Weights of a small GPT-style language model, trained from scratch on English Wikipedia.
Size: width 768, 6 heads of 128, vocabulary 32000.
Architecture: LayerNorm before each block, learned positions, tied embeddings.
Each number is 500 + 25 x the weight over its row's rms, rounded and kept within 0 to 999. Layers, rows and columns count from 0. Numbers have three digits each. The size before them is the row's rms in percent of the matrix's.

# q: layer 10 attention query, 768x768, rms 0.0161, rows 664-763, columns 640-703
# k: layer 10 attention key, 768x768, rms 0.0157, rows 664-763, columns 640-703
q664 098:486496482461487443502502436506479481537481480508542486511511507518558447493558501512520469470495476499509489507478505516490500502500514503523481458521480447522529529503490468551494500449509514
k664 096:471476470517463539500476525495468502562508499503507506474521524551490474487511499489452515506526505511492526471499502469487536541510464516471535499505481500539505454476497538499462525556491495
q665 100:496569485477526475499484518456474471499499509546515528488529504481480508479495505500503525448540551468461509503520504486482447526497495454523542425496505457511462411455522520480520504506462511
k665 100:486511516465517488489470540528471526512497466504494501492455522468533525489525483517516507486515503480526573509466471485473491527496464527492490489491500469539530483491535468498529451470521494
q666 094:497501509499557465563512541506526486498490472483498460492482517494483459469485528497523527485509517485495508466480505454545549503493524484465486533484470495484520521517516493494471473531461482
k666 092:488511566513504481518506451449505516465465480524519533490516501478490426525523567447513536499552453463451490473529522475467491481514497513533478490554515483510496503500541477475535473511506527
q667 101:502477480458497477535464535486496410457493509500487479515538481500531544501515522489503461477527510532503508488488531525530505514469507511500542481557517501467498508489522462466531497516523497
k667 102:482513483507450522511434549532484523479488539494486514535508480518499561499517484491480486505525485487482494517487522564475532490481469535527508480489503480543493479507473499479438500446480529
q668 095:509523486528484467511493471488473499476489485492457506488471510486532500489481489486522506528516479509533540462465494505448505488463537487498479523497477499482498485509476512531522488493499469
k668 100:507477491498521525503523458512494510511517488489486517491507520534498514497444510490499521504537533482456509487472534475549504514456477504515500520511516463514482467546506483526517469482507481
q669 107:486454503534508490526488496486518509497469537513511502502496539483511514524523524477531514488552518472542516504496493493466482467499474464480467513448493455471510480485506504464524513510481489
k669 108:471451468511470500455517487525505482495500531496529480516452465528463508482506487471500537458534503471541532503462501542476516486471528438518494516495497447482486444536486489492499507487493563
q670 096:467503455500497469473528485501503456441509491489556513466512456548482519513512481526489499477526499487483487504496486482521490511494469518531535495483515531509537479477492429441499504492466476
k670 099:488553494498465497504482507513503454485521465484508467500512509509518485527515526523501509526456487521500483530481486462479512529471489508455469532489494503505491503503546468496451476482498483
q671 099:512468502499480502501441535474442491483516481514539519522503486479531500505465502476494474484482489504513498482520541474528558523552476484494524489471506492490542470504514491472477488487499525
k671 098:457500467544471508482476527488498511529491456522495474495557505514490522505522500493496501548540484474498511510480512472463505512493500475466503496510480517503511537496469488519502506519477489
q672 098:485494531504459489491508540556494501454508481578493451516460512478518489518522479533532454476461516478505484485543533521512488467457471507511500498504515508505475487506523477489541475508498498
k672 103:524490483468462516516521578487488466415484443500521480523500495484474514521467512493491484511471487494501512517554517539517511481502528503475527510493496495513538510498471485508515540528520528
q673 102:495495521469525494476496519476490523501475497439468489530523471510524519487513528511494473514501493529502486489524518572476461513525479468461459507478536526495470478506480509505526526490471502
k673 104:459461523506528517492454529523510497506481539468447484526545468499494498486484464506515495525530504486462512507555494496476535509508502509517485477490476510456521485528502544512524497520479478
q674 104:467486477511503514500509534531486512490500512486478442482525521498465532470490503522511478509497495491473466515491525513474496484470485492524528469505499527489507478523487495526455515485504518
k674 103:513485454471482507514502546533465513540494500472472522513472514541519510503471515503499517511478485491476516515502515494525517462494482510496549501502526495492484483501483547499519505545517504
q675 099:495504496551507461470500441515449523552479541453482532496524510515513525504524499499530522478517515519516515509517507533513503481476489494537518514532503437500483492479533545500513513538499506
k675 100:520472520466477513515501444507503513500494480487479499549544492519527484503535497460487488482536491508511461470524543544497535539495478523531469486498487452516458494499483539457538472466541509
q676 099:518503514511464502511530469528505467511449480461512522507482465482475526485507505498472538496468571483490504486509439478511505489470549457491504532480525512489514491478495534493505489501531493
k676 103:516466524471499523534572507538482503481508484496503490536517484493510517501438485511458485507513502515517486502460511495481537499488484434479487486515503511494502497526508492513553462524502455
q677 099:508474517501509496506487495514505526518490501532505482472497531505460537494483517490481516541544493493527454485484474466482499552494507478485528526469467479472513517451475496470462493500539511
k677 100:490515539490454534493541481476473459507432479464478545484496501502459458463535516483513508497523470507543452547445507476496506473483532431546484477513501451494482489481486457486508488468528508
q678 096:509533529508460507530532503498506477533471474528475522518474518505499509501485489544457499483532540519508499477508509484495475528478547512482469552511540524534484533532519482493544488528565523
k678 101:493488418460532479517532554535515477519499527512485535464547499541484513514468527528503501509477483548506560519501464504482489478488513490515533489514499465501497489509467515501511540483493521
q679 100:470508531538495500484494556551491507494526505487444424557506462463486525522511524507489516483518520479477547455461490507479497512466475483480514519525492512485486503482514476508479469495496484
k679 098:513532472511515519521540536494499485447487491463494532554550464495512525531493475521514510474499518469497531487438531546531465472489521476536494472492517532522487478485466466468479491483504481
q680 096:553497467471474471512455475505479492496462476492516486508506512509492488496492549503512518490455499498469490560558504491514534539551490461471492547503502515513522497480506544481540505487509497
k680 101:446513521538561484514517500541489481523546519449501467502561502521503510440545513480483513490507489532545486497507505479513504468468516519489502507500506499515496494552509487461469501455470479
q681 096:494527498550521507495498476527496525521520550510484498451527524518507485520499479491484517499503486495528469495491466501500465501477489510515527487506492480479516486487532479468478491502548539
k681 093:506527528490502467497504479492525508488524504495501464502492488544500504546521528485511504471502527499525505493490523473474466510471504508531462508529497467493512513486544498508473477519480519
q682 095:560524534483513487552460505476534485477473508485488505474505533463516518485470512480497488507461523482562529504537491523480515492474515514474465497495495534486494451485496541456532483530456512
k682 096:551474518473470512517531532489489508440479447518543483491504509499504504494515510515504498526508517490497492494473521517477498511472492470514473482484514507465471478509544538495441477500529496
q683 097:507539476502507516511571582527516484469531500524528444475445482519519489519505510506521473503521489511479475536522452477484537465482503475503499517519480463485519493480486495525527530526535490
k683 099:499535530494457478494474501491504501462488498523491490547453514496477507458487489510489484478519490496514492522481502508493513471498500510489463513459479495479485507484495493500497516529519466
q684 100:502523524482500543468517478527474516463494493514451496532458472545507456492491462499472502541475507519452512497464440489476486493475546494481476496507480524522452505546510485517504525521506502
k684 100:514479516483507471517521495486511490516514524478477555477495539515487527495469527505493500465488471464524540453510463466476474485493545501500527522507520455513519502487460535479485468508482450
q685 104:483534448531503500519505491520477496497485449493511507536468501465490508458506456464535565450487507490496508498516467489487487493499490494521512489537538464474501503474488503501528485516553514
k685 105:475522520476508503502474499480505489502489500481479546486487534476526486500509468461505490504492506521514487544516515527522506507539510507485462467515501481520502528518548485483480484483516553
q686 097:510502473487503537525504556546535502474505493463464504498446481518479495494538459487469463466477516489521474476497488502512516482457514512506482516473533531513486497476481492506472464530490466
k686 097:515578484490504520483522499509483511554486512459486523512478467495531476496473511513473524483495495449485522507449549481494523472538490488516482537477496503535534533491473473483477450484514462
q687 099:542456498528506534504561473517504536502473459517480476542561502534467512508494515520484501484492509512489557491483483497513480520469505502468491489518509507521527519485491469495553513485489461
k687 104:490530516471495502494528439460513474480505499540497511495483484527513540512458464474509521499488424466499472535452506478487485492501488465509525504530524501524541509484494485508525508483494495
q688 101:437515478499441509525518473537571496475507484491481516522473449454526519489529527454506501490479505522516483538533468512498512543481473498525481529506521509500567450515455513523504536461494525
k688 102:513529472524514486552492529534480510479526517504472502466472497507500509514461491518500531542477520518484495469494507497485531494483567450448451488492504531503510489500525454495486523487509479
q689 104:460535533494516563503534515546499519511510529516524506486486487520525493518524520547489500478482500488502493525502510535523505452473506465493510525469549507515481493526531490539527485513481478
k689 103:525523541491505515482467474444533465507509508518484482498507457505516500464471476509496514484443502525476496504480521448500464477458542483481514516498532511452519500494543453473483514520486497
q690 099:547490426462495459516468544461489472467495474463503484477472504482505528507490503502492512496492536461499478492506507539525486469528522510504521486509516503465482469519502487492524521481468533
k690 099:508501465488508507499440529456497535487484505478494483499500497454479502492450463546518515542517470463496518535505521503507506523549453551483495584490484500502510501498476517512536555490504496
q691 100:499494500504496474481481497485576472538477498505483467543477451479485446529468549502464480499473470500469499487528519512524489506492518519508494470486519459446464482520500527453445497511471484
k691 099:482501516498499501534497474503497513536519520504492478515534486476522487539519491439467487517477493492480519474477527520462507475479534545529497471474522474510516482502520521498507507473450522
q692 097:458502527500482499489475533486478523486514486482536486521476516528488508427498492520463434497508492471477472527540495508523530548557434503494536474496470487517493465532493511463516492488499517
k692 100:510527539457464495507500532510545510465479470460534500514506501473504502511505459500526481531467510484505505531520504456509517475500537501485499525462521508471485477523491516516488491536520511
q693 098:517534505478527477491478509488507507470530489508455476512494538482491459478457526548495458475454532456501458474472532518482484467508507496498533465508496520536501464516525483511528519472445539
k693 099:510512508504499479484509468497518530436464525502512530531474511480539447515503558475508553543492511465485501496513520478533503502496451549487512479528503503557535485476504506527485512547487511
q694 097:489503486498527519540468525550472493493514491494493507466534474514431489494494504465518503516505503500478463521445479482476529523502506507524529482494471501506503562517485494543478493489497507
k694 101:499484489493500478537525512488504493547473501506468524469535531478498511553504495476496498534504505436550503477504514433488499530519546503504537498511480506490507533497506512506537527462474519
q695 102:476551473459516523519457499543520518488487538473498515473522505437512472469528503461487475487516513506520500471494492546535483472460533518513544488525506500494539509495469523521505539482484473
k695 106:524526490481511452545530492495495472465480480484514500527469502500527480453506550529528474503497485519472483519493530517537505497507531524521467512538537518500512486456527496529501506501470445
q696 092:484492518562478505470527472495485524451502535521535491489531545514479508513433530510551480510516492510483530515489512504536533474519530504501473541488482541487525532537530550479489498542513527
k696 095:486529520521537524498472458483446462473525543518527500507489544447480512519521551476464545486484472475490474516471482482526502563512469513503472476480473486528480521542521525517484483513485502
q697 097:493516442518524520520454529448443484504554477502494458515484510497476483522545499500458490509516450469530529490460523519486515521509502496470533508478483512480514518500479519516493502530513504
k697 100:511473470518497532441470547530471516498484496511475470474478540521461474440462510533531490470516504470538525518489508502501554530515511450552488465464511499504492529510487526487448471488490484
q698 087:478472452510495499530458519518492475507485484462518499479506499505489522523461526498525495499475502491530512513477509544520465490475487548475526512513516499431476479526488518514537514484485495
k698 089:505497510521468486507524500513495482501504548459480462526519485491504518481469496481484480496537546467534480495513509512550496530501467525524533513508520477497548510470479492460534505469466496
q699 103:520485527529482513479490463484541492542515510531540523501499505515520492485535502481473520502481507478466466503526509512511501503540464542479477510512526492517459537490509485524493462511501484
k699 100:439475457511450500520481457537473486517496538499512515504490485520505546507548500514500539494496512551489536507487501525491477508497520496517525520486504530487520462495506520508535497543526504
q700 096:495481484476519536505515475509484534511475485468553518515518496516496474494519513498476450509544522524472499534469530513504483513517465493494484474482531494480476533448486472444532486527522488
k700 096:504505482515488507527499462477507491549518495504504511459472489522478487505506489502497470487537542499485476523507530487483505514486489535545482454481486523534461507485501499524531461476494515
q701 098:528495504517511509513497524531511520515516454473448513524506474457485496527517454475514454442509481517517493542538489505514504439481513496510508442478557529466506476465484511500526495491478479
k701 097:505493530481515489541504501469513496485480477495460497512509473501517538501508452511514522472516496519529531536483465488429512475506507484510475510499516555509468514498504486512480508536549522
q702 099:523517505533496573531528464491495538487519489495517497489509490525489533475528547498530491515509520524454485563490462484506493507520505489458526508508523500531458480446513469471518559508516503
k702 103:472543532492500465536548471506522525499502518473553508509468489458520514490492543492509504486485506506492506539493472482524476513481480510511544485487548473522466526518454484511492512559510460
q703 092:477447487470472473507463490497521575498499450547481497504528567554524496487527510488509504499528524534502501484480482510496436476476503507541508515523522523512540522510531470508496477527516465
k703 099:483543453568506517478473500519529520560500528512512470516513510530514549484555506520507484506526496504514516480466462517526509501491465510485488527536485527497526497487460515483531512483492505
q704 095:481475482510496499493506537471512454484490559522484467507489479488466466507501549495523510444489569466482504515506497541489479477559519487463459500498530526456473495515489457538497476489497503
k704 093:471497513419532490502536493536492518488481535503552490507478466487528473536502552506481542452525519489488512526481497522502466520468533487485468484530499490504495487505503499465459494485499502
q705 100:517462501503498468535473422454502492476484498471501570465530469505465518536485508518480543483525467500498490484520459466519495480474505488513477496467508481476524463493498510502524495509535451
k705 106:461494468474484463461458449508505543513534476557486474508523468465539487526479525453515479503469489489454479495525504534524489519515468470515475484496508492494543526515480505514520497492511513
q706 100:491508529495493508498479505479478480500540493504489474520544484472533505487465473521503483480565501561497498504496491519496500519492488523510502458483478502524504476485477511474468535479498501
k706 102:524519537519502466472485490514500473519537471486497476521494494517471493514543495483532496497494487482485535513439483508496517516509471535528480538463488518506481455556492494496525504549514532
q707 100:469499470469484505508500455512508472476507529542488450519468460520513489508473509468505509453509504503508478490511497506525503526501480491528523510515514573490520490456518490514505505476482477
k707 102:465523540502494547467503526513506494486469464519482502488518467477510505498518457486497503529494531475491478494450487498519491533517506538506487496496538510534530506504505538484465522435503493
q708 097:524485500510493495520513467481478540501489485490530516499482555457475533506471520503493489498551471548468482498496478495548499502445505498476477554492522484520505519504518504514523501502501491
k708 097:465484467496494488520561436479497530529517527525502511518498483477465504494468519514511435477533504476480518478498488514523492503505465477568491519500477453518533483469475493502549499517472538
q709 095:471486521502498494525507502565532512501500481451505474533500561513500525548462507518500483502478471488498525488494462491475513518498482439485524533476493497523521519538484461489545487491487499
k709 094:428467482485482478487469485527499513485476554527502516527489514546459514500528519502482502486503503492454507459503472510506496538503516487496547483505514462482523510515500475532492483441517510
q710 101:513547554430508532504494461507503466498468527483525489514491454500512460528518500495500488499512483493504547550519489488493488501522516507530529488563518540505483492447536474517535510540499505
k710 102:481515493508539470470507502535466506506472487510516479489463505501475520527496464559469498536500481457487527533521501501490507482539493508482503451497489554500484468505492506459457501457461484
q711 103:508475537506539474476469463491479513491542500523495493523508487504532528513460522482500506527490529516499508483480551468508534498534511488513430512494486525484498511494516466501494494500507548
k711 104:482494515496559464460480469454494505509482503493510535525515494485527463520524526483509521495491475487486539464497503512497517525523501479494491536503483561491503533513477518486477459491498498
q712 100:494485499492511538492495508487495486502529460500507510470494489488450565487501500495474459529479504440516459531496538477507495520514530509504481495541549504494504472532500449480490495510523523
k712 100:517496494546519543493531479454499501531547517490496450448543549500511545476532487489511502503541536497581510505507512456526502493504489466472468525462517492502487494484490473473545493516530525
q713 096:425493473537493514494490529515515477494529503514497450498522531516506502523479480490488471490494463504507495498485505505486480517445470496549510489463507509520523535494562450520466518510500529
k713 095:489528522510491524484456554550516513501480458510472493498516498504547481486462504483499502486474468511497475471509474454441520449469556477495493483483502486503504478476521506514491528511500533
q714 098:463497538513513496498507377519517479504481504555503513495486462477470520524532491484532497486503497532495474566490504482556504510470505471514516493475505491517474527463518496493538510503479497
k714 096:495504523553475508494489520497495503526506495506495509476475494485511496488508439489524442483479503467507489526537504462506489478528478500493518526503472519506477515501531519489533490462507485
q715 099:516476528494467496482542484483476480476535493481535498506512494478501472526474499447477468500522505512506505503464475454461492465531525497535499541510471458524521492499490491461470474475499521
k715 094:466498519482487464536505460506520469492481510498503487512501500506485479527551493477508515466560500479476520506541493489504478510475498478487471528533511504528522489491522516493506483545513511
q716 095:447480510463526482510505503519505429475524543474492511517538495507499463536537482506505486515490465537507540500529490528534462507551479513504477496505520499493488506488498473464496529512525478
k716 098:491490536539536482469512532506471479496534565481569488459486507506509472482453473505463481461478513554546551532514478509533500557515536479453515486485495517483497520520517501509483515507516544
q717 101:483465543539506512525473512493500479483530477503466519523486469472537477491476539521546501469500477525477488500510539524518525433536533512509526497537493533531493513502509523494517524491498508
k717 101:480528507499514546479540496506509492459483476479518508490487498427530498479496509514502476488461501493482565502525546509535544493514477530518457492511493514513477496529469535515475536525532515
q718 098:516502452511505506506510489514496458493523476537511474509538459566487497492455491508526497473508491513497526434433483491488484509518462467512498499492537509496497488489484542476462517510488495
k718 098:473491544454561498508471439537539519490498517490463496519483475493509519483507457535470516489531462537547478508476471485481515518532508485508521509548512512502493496512480479549452482470477489
q719 100:496537480481510448499528461486496463524541486534479513465514472462458533505507463509469493507530477488535477506521507528538447506492517512481496460526493540514472501475484479492459470493476518
k719 103:500539518480509510477487550479500497525492505517516499477516505492484504508502491488514526481516480501484541537504480520470529472507533506491526470524472520515511526478485480510535499539510500
q720 101:515484477514518548502532539502479429485479498479520495490501496500518521534498485503541504486480508518495495478505473467529458487464512504521517489527538530519496445507503485534479496512517503
k720 102:533472496493481479501568506511484496497499510446455455490516519444513512524493538467481489503466466478471520484456503484507509505495491488487498484529529489508473473457468530491471453523527532
q721 103:486472472529506439469448515504538509477516502476470509503490513480511407473510542518470518466477515494516471511473500522459510481467499470510497481489507461542491521519546512546512503504497518
k721 105:524480464512516455481489488541498515478502498483510501526508454529529462508494548506491505495539522489499462492513542500507486471493499565495494533475505445519502501529489483490503524435503480
q722 097:501474484489518466481478497482479493542479503485505518502485509497497484509520527479543477499551515474516528469466508479461520512530474530481521476533497484566550457525546546469489519510497487
k722 101:522485517488507461504537488513502483540468462490503504498503509516504497540512497507500490482518534460547492532427501547441504501498482470523520469501528522501471498492540472518501498477472467
q723 097:548518545504512505531478523535523478541450541508497489485528513475510455520501549532517529519488507465490493515501501527472491517477505553495514526486493498549509481462523494495466540505468501
k723 101:526482505523470477485480570519490510493499507554490464476468506486447463489443507510470518491528543492520517521449498493500519523465509514475495513477511498505492520501471467522474482522475454
q724 096:491477512467483539521525478504503483464465432501500482522510484496551555498528519515516476510475513483479542520519474486505469511511460517465489505480515490492487499507490455506527489473456524
k724 106:483508534502505465486483421498530513496512531494501505503479497524485526531485469522526479506484489513481468502519493466521476473508482493499525465474463509492465504518507474496529532519533539
q725 101:457454495469521503522522558469462512538489460516501524495535542511502476484493500516480511539498538479512481492509483503486515514481467448490469453498502483514509489490503450463500468526483505
k725 100:531500547513520493472511468509509503479470508526498487438499502506490460492477527500518513516523483441502503494497490498481510541475542444524489484536522492501544473474484493487501493543527535
q726 097:537521498449481543482533471493467507481482433452501516532472495491536502506486484491484461478481508499539531481530523493459513542551478503491496479488479542482485500547446450456522497532487499
k726 101:517524507487539479515527501565501517503546444518544530483514521498478486515437502456516520502478502525536505500494530478520479517504535568483507540475484495475517470507527484523510495506484558
q727 097:515499519479475472552453528456463468524510449464471508557488497505473470529532477496491527532458504552509500499526521521477500519460448510537533462521503507486485512514543458506504504512485447
k727 092:534488467516502463491525525527502515467546487521525517541489494535542505495514500479487501559476493519496477489530496558506483532480489528465490494484495518522477523504533554500504549516478511
q728 102:491494484520436513520471476527532512505501504474529483464511541458500503512486515528514470500540492473524497468490512533538477518506530481486477544437509504466500470515437539474505511497509520
k728 105:548464474489472505500505483504503486540511544477547526503529512519477513493519536460529509496540502512490524519492525495509487502487540447499479472500493493460528499483489478538496521469503531
q729 092:492482509517498487534512473512502488533494505541516480483513528517486496493504505488466503509543454460500528465536507494489525523466539459467456516505521482451548449527477556536481509508513521
k729 093:540450481511498479476529522493480501486508511488505519480486529488505478495496475516478491460547517524545499496551500558538479514502514493542517483512529460478489502500484508480482491464490535
q730 097:486538528529512514516464493462508505503512474467491501494534457540501457515528486530518476507504525522475533470534546525556519547471457517497479497507489493477531481510508505454539500495523485
k730 098:525507499535499468484524513531491521446472480469492505464486473484521515519482444532479516508478517524503520503518515528538473507480500515495502540492521492502512548517489472497522502466484480
q731 101:485516522511502475530521470534473485514491541510498455501522523470530522481478504495462506495505523517472532494492488511514501503501519552534512494459507474495446522512470556491474527488530464
k731 104:519484519565508480458479482500470472485511552532504483540518508482559507489543514499494469485474452494493499545529495477522522503545489506539475500454496486510530543525475522485515482438489469
q732 099:482487498470497497535482552538498470503484524494445506502515498471486524539491488497525494493486498515458528486493506486486500522468506495502463512475518467519471495461456450524475509548541511
k732 103:500476519473456456519503471526490468479467500493483519477497510497525503508508494470505499465484509498476528487530535545515466508502469518504511497493492504523502429539530512488455483429508515
q733 094:496493525476467512514484488509481478486524484431478499478480550528535559498497512489498522484503464499488536508511510509525447513489503516495479495492511526464506494514497511493493505489494508
k733 096:538526500505492476466514504487530482494490477509485482521493550487501489478475520475529519469474503513474469508529509501497505485510467511506466538491497508501491521515489494530558496497497450
q734 099:507534447484481520500486542510482476529501535496545468526493498496528557531532495506474527471486533499487485510539496492467439490499456503520457490515475479528508484484540500523509510468518499
k734 100:483516522505425498479472529488499491486480533469493514502440541541560556478538506513477464534509459499475549458538499503481506466468482488509495511531500429504507500552507528459507507486514475
q735 102:514432475519504491483455464525459504514520491507508454518488523482517522502504497467485488531515484492469497486531477519511487504467514510484446521530539530500498519523503480531502492491498486
k735 105:492454519507511502544528496499453491529499490519523516465481539479501539481507521501452500487517485479532522515478463505529511549513549444491501486457529506461517513486445485495485478473487501
q736 100:486444487516511442535433487520464542519500505501548495499508483516499467473532525527469498530485477520536495465513528552525538513460548504475503498514477467491521534532549501506476528494431517
k736 100:527484526553485500485534481510449480525513501502519547511504500439509496481503553491511476435524516494499446547545496463522467479512472456510516500488492481463498457492526515518476544522491497
q737 099:530489507531498487507515485498521479514510507467495449523483514495547487517474483482499483513482501516502497505523469481526485549522528493505511505529506517490522505519465549531493511525500485
k737 100:485465494482465551536483498486502516442515486525494506524488465501488515491498462527509489501479515544509507519504514500515455498481502509489451542522497475486511470490484478502499517474486471
q738 104:533472506455498500482449447494524508502493528520514498472487521527537536499486520488515537513505496483527534497527493489524509502514489494492513497502487531488501500549505536464524474445414508
k738 106:503496501451490464515507496557480494474467478464504525467501473460513473498481519478498505522495522492490452510492516466467502496502510486509461477461522489459467486496491499490535500449494507
q739 097:534486518516474464488461457470493484491499465483507482529537524508587534496521544520504489473520466494509474527487483477492467505485487523458477557485484491468526477505482509522532459505509496
k739 095:465498469521510507519483491459480509556480527515467510496467505476491519487505499507511521549534465526460533503465480536510514463515511504512472504543526515481531523503447515485511491510485517
q740 097:488460509521507520497515490531469514456530502477536453483519517475526496511491474493489527519494497526473503489490512493490471497469514492496467511460468566421513533571492505466499475500522497
k740 100:509498554531513518520501500496536501441565481494504465520498456486487498500507555483478502461539482479504479478513487501513523457457512509523501519504482465506504484486489498550514546497492545
q741 095:496491525511501481486519532537478509492536472505463485530522494535500453507554526515508484532494446524474469497561450556489509503462488474530504486464487515465485526459561524515474486512479530
k741 097:511551509530449521499510581496516536534498485491457544501503477476546461474515490534488514493517466491535499455555466525472468482463513481478508473488510507509494474520509534513466489519459499
q742 101:468446474546528478473505479477453485483480529499511511456495513512537517486526524518511496507513471499507501460503523509433514457481543507489490534538482511497524515530495543506489515514510529
k742 103:477491490487501522479489454459501528494501531481448499542507461450529471499495543507508504536457492486476466527489508516526546511454462529480498492528479447511491518493487472520445450487486491
q743 096:469460498472547506510512517489498479515466495489503493554521524580499505477481433505450504555496474520510468519509506518456480484438533529511473492517517515499516484472459487513457474438507480
k743 099:446505496522478511457499471477497497554495480507519523478510504527515490484522513531508488534507458526492467482444510474457517490486501458538478473452534472482514498514467486518476500460489497
q744 103:545540519508504508450519498515465463507471516448505526476505482497489479473527445511506502498547506500519519510490484529479527498523478505510496474469466510493478505477515540523492469507473489
k744 105:485496519523491453485536505517512506513556493464473518517470493499495455471441478535476512482526456509517492529595478481460481479526460566517523528496513513545517496484489506484538473516504481
q745 098:522523530488499534483523493491502487481455516503485555495461542457461462492479541461535492481539484503460528523499478499515555545531466497492477462496474417516510470464441518507527496526487519
k745 098:496498493453481477507498471502487492481489496522511533462445529512464464494435499455510505486502503516504481525482524504470499486512516467533495509521502483495476492512523504503486521507503489
q746 095:518455539517485506469500498492493506493503523517498494479536482506532510529475522527520502506505554450463502545473486495510484464511497514522515503544519527503494518483538459494485488516544501
k746 099:514457477494483479478472532501458488422468535529493508504537487488487482529476490506522526484495480492523509456490551528521516497490486486504491488480490475513511471518509534498501456498461534
q747 097:492435516473482483490482486490462512482494497507494482506518441508509490497498514496452528548503485475530515494469530484490502524488498487533515526480486493514498518523472487500505543472515534
k747 099:520498499547483515498464503530474484499494499526527535515491461515494484510517484516490556538499472539485504461483497517507519486524459529515527489508502484537515492536465520531499475510475480
q748 099:510503511536482478497508491503497487517499463517503547491532483483514490501532476479532516511503471498482501510535510462486509456515486508477495485470511452527531535463482478509489544516488517
k748 104:532454493531507460549494514472513492538509543526474493507498512520511489493533469509496497495522491488528500555523464529483501536525535478481492554526475524513481508479533476470538493551535558
q749 093:499466497506476530520541481482492540470509470482503463497456530476509544501500501539524474469492534495525497479483491509521479510451482465491498482501485470469523477548549519499464464529466473
k749 093:531456519479514481521492512508530514421552544512489493535495523495480503444489467482490519493507479465516493454510500511556507507495504469480474525490479498508521460524475464478506522505464516
q750 102:526473445476494537525518488529499501468523482480533537473505517471508507482480460481549496479459523506511480481521478477482495457500479504461547492494476518524530497548509513522460503516515436
k750 103:498486503506481512475500478507513505491507485488466509496476517469487453495529510460546504529474521520474491467435479480498487516462486569484503552526500558498516512524503511509502491524519526
q751 099:478532494514467495522522572533516499527479494496507516526486512495461492529497487480521484459530442492509485481484460473559485533517500456479453501456477505502485495445546496498519486505548495
k751 098:481472509554529494500502522470499529483430494554490539476518459538511477495526492495511450494515467500532484486470519517481513482520525448516447494489508504485489489515472515474543497509546531
q752 092:500528500498455492483494470499490464459480469496477457512489463512506509521477527493544557486479456505467502517517513529505566501485486473496466508464464499522491510472485529542531504504504532
k752 096:529538539540457500526490485509463473494514497503506530511495504533529465544511484488494519541491496492516509490530523487512480500492451509498498500489477488490499510497531488499501469500499464
q753 094:527523502497463496541527584479484504472513479464522531485520457478455538481471476500524467483531472496451558466509511474510466453524497549524502527534519535533467495500496477501477535493520492
k753 098:484463504502478482484491577532503495508508485479479508478489533474468570507500447523471508498483446545497510473492478513526481504516523527498483494501495507497493496479456478489467517509522508
q754 103:473535518477452499518505489515445472528512481477491492478512486533537547458516485493528519485562446488482543515524521514561509480534529514511466552512527511481547494460498494495495487517555520
k754 106:470448478550469511508476544494467536522496493499490495496510510491456503490471541487467460477470503486560543511471552472537502505510497528527482507473479507516522521471474503451439488524486503
q755 096:503513517455527485501453514512499498498478517467520479510514520480489469508504473479524536500509500505547551481503481537537520503522509530480464546510507467504528522521517524491550468483502537
k755 101:494543458496512482515489502460515463539510508497521490494524531486482530558491437497478475509489513518526491517509499519515510482524502476511472505472510474485514547488465483479482511496494475
q756 097:471517494482519441503469471535506521499465507477539496528504454456498537514514544516495546513512512489489481523505497518463490507515491476498485501506549520509509464480505516474522478490504471
k756 096:516563504481498473480481487470483530565470525524447530463539533468475481502495477532478472479520470546532522525502523466480534506501468451528544455464496479520530527484461502525534435512499483
q757 103:520528547520487485488478472482505470507518472489530523510551501518566492499473521493471523487514449414508546553506487499525521534558481488502459522472508497512461506497503575530535542454507520
k757 105:527519502512520487477460490504462533501529553515486506505526467532548507483532478523487493473472505492502507484525474459495488545503486484487475478441489472499496500519475522493472493454537471
q758 099:510466494495524557462519487481447493528520517544549447512501479529514442483491476500485460467540525523506454522483501494511464550496517518529498548456522528528496456492449502486458498524529484
k758 101:487474541528498530470512457527510471513515516480536461532437520504517460481496487495503495462518495524533487532476457457487478500491511489480523553501486472510488517537494532478483501552465468
q759 100:524488491541529508475516475462497485511488533460505513479544484514538519481525512451477500477507509542471558484511481492524489474508519470504486522538487509482492501504498519491474499481474483
k759 101:524508492462527441490492500482553492518516455517506496522457494519480493507471452440495457512513510508489512526510503484493495475482474534484520521513524534525500521466487524461540518512489492
q760 090:529455486514525460495503522533469505459515472476503567445470533460450526488541509539473481494504505511506514502499477495526528494454512480461483454515494500463487488500540513517499517502495502
k760 093:502516500515486465500509473449507503505506515474504510422528494507508511480518459461538493498515507486507536533493518549544505498514499532494497487534532454489505518479489489494541462506499516
q761 100:519550480500496507542502487500511529507497480545549557502493495482523544528493504521516520507511517532528508485505493490479513501523507488520492542519522520498517500512515505477531482476507464
k761 101:486540499481543522483457499513495526515511498507469489500512487508500543457507440520499559496487457541531504490469478482474548501492488479446484474501489499519495513540457501510444484514492471
q762 101:511513478474528479515543526483530523537524495471534504494492502472482511557540458529512539508513506468545528482509489528523477509512490508458467500464473494514495481488487538524459532469481528
k762 103:495535527452510465498508486449511500526498500479534514510502479503478479504477467501524516494509490555500479482505495475525516495481521499511519550470522480490485500465525486557461483493524490
q763 097:476529489525491519461552524529512461521527477495508467510511504521498461552495471506500481518519481502488476476497526442479500494547506492484545502499427522506505528520524522500501594478517485
k763 100:505520535526513478516523538505493477498531464480512524559489483527514511497474496480517527536473462490509489499523449497458537503502553516511505542464503500475539493458534500490502505534520518